From a checkpoint of a small transformer trained on Wikipedia.
Size: width 64, 2 heads of 32, MLP 384 GELU, 0.663M parameters.
Training: a variant of SOAP for these matrices, 152M tokens.
Each number is 500 + 40 x the weight over its row's rms, rounded and kept within 0 to 999. Layers, rows and columns count from 0. Numbers have three digits each. The size before them is the row's rms in percent of the matrix's.

# layer 5 attention query, 64x64, rms 0.0796, rows 0-21, columns 0-63
081:535530478570503500503589474552563531526435533542538545543511482516540477506511500518555490577509541448488473557564542507578543497514454520503497557538524588475477525555450543523518508549524544
088:472507400505434465480431548404537521501498429453472479486516507463516436445498438470527424493467497551483486509426491552538457470568484531542476484457484510476511447478509487485490449468502554
107:542494544533511465575536524558551547550547563556506506538507525562492511557552536522522543495481506573537506525571553519506539525588522441512550487551530491526518564520529505465476497560519563
071:603516504502531530522527584568559456484501511518484468490480554541547505455480527470463455553530460465459520456483552502472477479595592574506443499532479543534451512507479470455530492523521471
068:491509472513511465469569432499431444530520527443485438493476466427465528561498565523500515453451457522407496474481467524515469452503549487473522530490552497510513440498416474454461547570492452
087:550496472482437428519489465545527483555547533437528463580493444536479496535499485460510534500420560464446534432515458530546509538453449535581521529572520490455482447481470493479519444493490503
130:460445407474436452463512449430502483489507451546476475435446493482468473473459489484477481426487463459429451494488439435497424479457444450488504450499465490459465459482482480492487455447463502
100:519520418468472536479457482427507462493453584463442480480474461493413476506491469460486479450465511479471458450470505483464481493486493467523438500469488457476456498433427484404444454526445457
078:515443481482472415554471456497482510545514556467495492424456542486499454526470517422449526538434543458540416571532453492534444515509482483482508525528460495452467441432470516555444511473501510
115:515515545525571518509507510490547524505565515546529485466508510610501514510532505511476506484492611580564527534546525489558532500521543495578561507560577487522502536551563474511487530547518527
090:529425499481526409468487456434460473474484549496560502458491531479511442449523511541466477424531464533476390437480458511477444522536458540511486501486516520445525492417513532438507476488477461
096:477459490476508519535462484464480533459467453500506481508494509480524467554475394528394492504467488447464421492533441516411511473501442482463530501527430461460527505514460472467489482518423410
071:521574501490538490494426485451522453495531470530524523489436524438573498510537479547494578472540421445494517484537531458570503538598458521511463479463471426485484528486511529496469515551477569
090:441536472490465411512436494415479496461529465530505513484414476514482524367527501457427484487461445475491455458475508471484512559481500499432502492504514527475494476472479461417476471532535478
090:473402485483494530557513479481435500531462487498427454382580474521512491501496503530429497524467506474487534522515519499513486542521421509469467474544544484526452558494467441453483455512410482
071:479523475470570492454515537517556457430472494433528498489551466485537547522479514470574486537522540440488485446531527454463470531539486438425428496485475474566468510418541443466495478434476473
089:456484444438506391464430496525504517504428540519482516451462515491539470501477528476473452516502485510468505465530433563428505471450526512470485409433457485437510466441545508534491464459450495
093:427436457495511442469469469443481552484469497524447421520457486465549497517465489542435470536467490476443465454465478499434521474548465485478456461484486520480536512551495553454479468371495486
120:557515517525504521500546511579525558548507518508512565512498543511526532518512516557562596569523551539521533481504561553490551554550553520496520502571510568523524465505570515546538540567472501
091:471520417502505468511446546543513521554496507475547508521543504468481516491490534500451563504458450468473422472499508455464541502550474493507475374517516503388452524527527492421523515478545443
075:500498528447463499464525514607478494501480496509478393495531462465443509491435468473560533481430460506530459542444410493503492508545439513468449483445514569531482520461457491482467459484452454
070:507508507508504497493579413532530495508476516456506442485534581575512549474534479475572577506561555506473516501509472487497547542466492493569480498491536565467528522478587572548458482512522568
# layer 5 attention key, 64x64, rms 0.0803, rows 0-20, columns 0-63
081:541500461519470563506525461479526444459509469536487542527458502516595474433434468420532484475520516469569516605509453456536518496500497515495543555515558518438475535442513509483572455524530516
077:465580457448518435593505547460485505539514471503462489522476441419507508533504440541518491431506527473482504548450507540502545524545506588479465493517496540421530546452569447470470494516478505
081:462513551447474483507469465464467477474455552436485520484513512453464552470516502446484543495449470549545548529475444537428424484508552453482499487413506485447477469597451443476546512484470456
080:569467503489468445501484549571464526484472462488466516493442437444461465461511573457490503507521511584396499484513454510543531466505505500520510488484490529489503522538453445476466422595436467
080:527449506519530499461500478533373474488431498499536519466515577451447520496505531461455526433502564461488471475461564504513487502485500517512541424492527486537553555525448523479507439399516476
093:559464550521503445496521533529487456454513562484458521512521488498465607504475498418567558470517492523489506526441454495530536551491483498516487469462481521413451442430486509487524515406522567
080:538531597464493477522509469484509526575494436522537493421467540447465492520503466414496432534536510400469494466511477511465529565424431486522540500547473470447521511485524506544549489479490484
082:481482585520532443461562502566440492439545557525465511550550470492496461580496484521515517474496527505436476462535551549466478418511508458512548497473493467510532522542507426445577454539498521
078:523475457448468412495488391492547531465534496474513534496496519471563551507492427506479558531533574424535493566467477555481493501421453503503532479533498482474443482485465492554481520475461565
083:493545503482511442515502502448512417526473522431506520531546464505486514557533446509522505489501487546520405442499497488488559570521498418521537491466559446510460459577498440580506558550507536
089:524485479474456451496551464558495525459476510500502584491560614499483480514554424547440493542529513513547524429448486534476536582523522513500511534503476600498529509481555525471493460524544493
083:518511399512480525471560489449499427523571476561457532523519527524440503498482525477492477475474542522498476417489449564443512528542519555457533516562487504601477482477469553477481519558454465
078:503450442418477472458505533545554466536495490497507456431594516520468509519542536510465500519539458443491562520593514550568525505518511474482552490547451516409525558529538482505500455486509462
076:500479517471515470541438422489533535546520475539528569511508467532403546438463497543419520468562523434463456513564479530475512480476547450527513475496486523516527574519585538461493491532526463
083:482548529478495540581489472501450502502463446507504431447519465490508533531491412493539546482487513578500510445558499605525433551476495483528518559498552527553461558564460526489494480531501555
080:535499448512508481489490537507553479443465498492434471434463498420508502409489481511469412512495495577565483478555492480597484413530510472532541473461503487514510472449557431502479523464486522
083:516536469566480435527507453482489521514513520511455487538537459449512542488542484516430418541501434395508551419512479512453452459524449534510474432498442499467457461446513501512434460524490490
086:520467448503512486521500521499540560588486525525503424497533504456510412512522527446495495489487579456532526493500436497450507507605512526439507436431549550480517544509539573466456492539520526
078:440516501537551507427487405450540548514449474455526463534519513467477561488498534472524534510480457504563432489520472495526487474522497531506441520503377534532515522444434427453520460517521477
091:473520449439498447476504470560536490518499529455476477560441462550495502502484531519544548512474488505454493501455510482461516437521520511490564396430544565501444497500577550466575455513482429
070:514567428527509514469495499546434492469527531520565474492497429455527433460482436487452496543551513541495514521432470489476454493473519440462443519482512523464524497491480520416518499396425450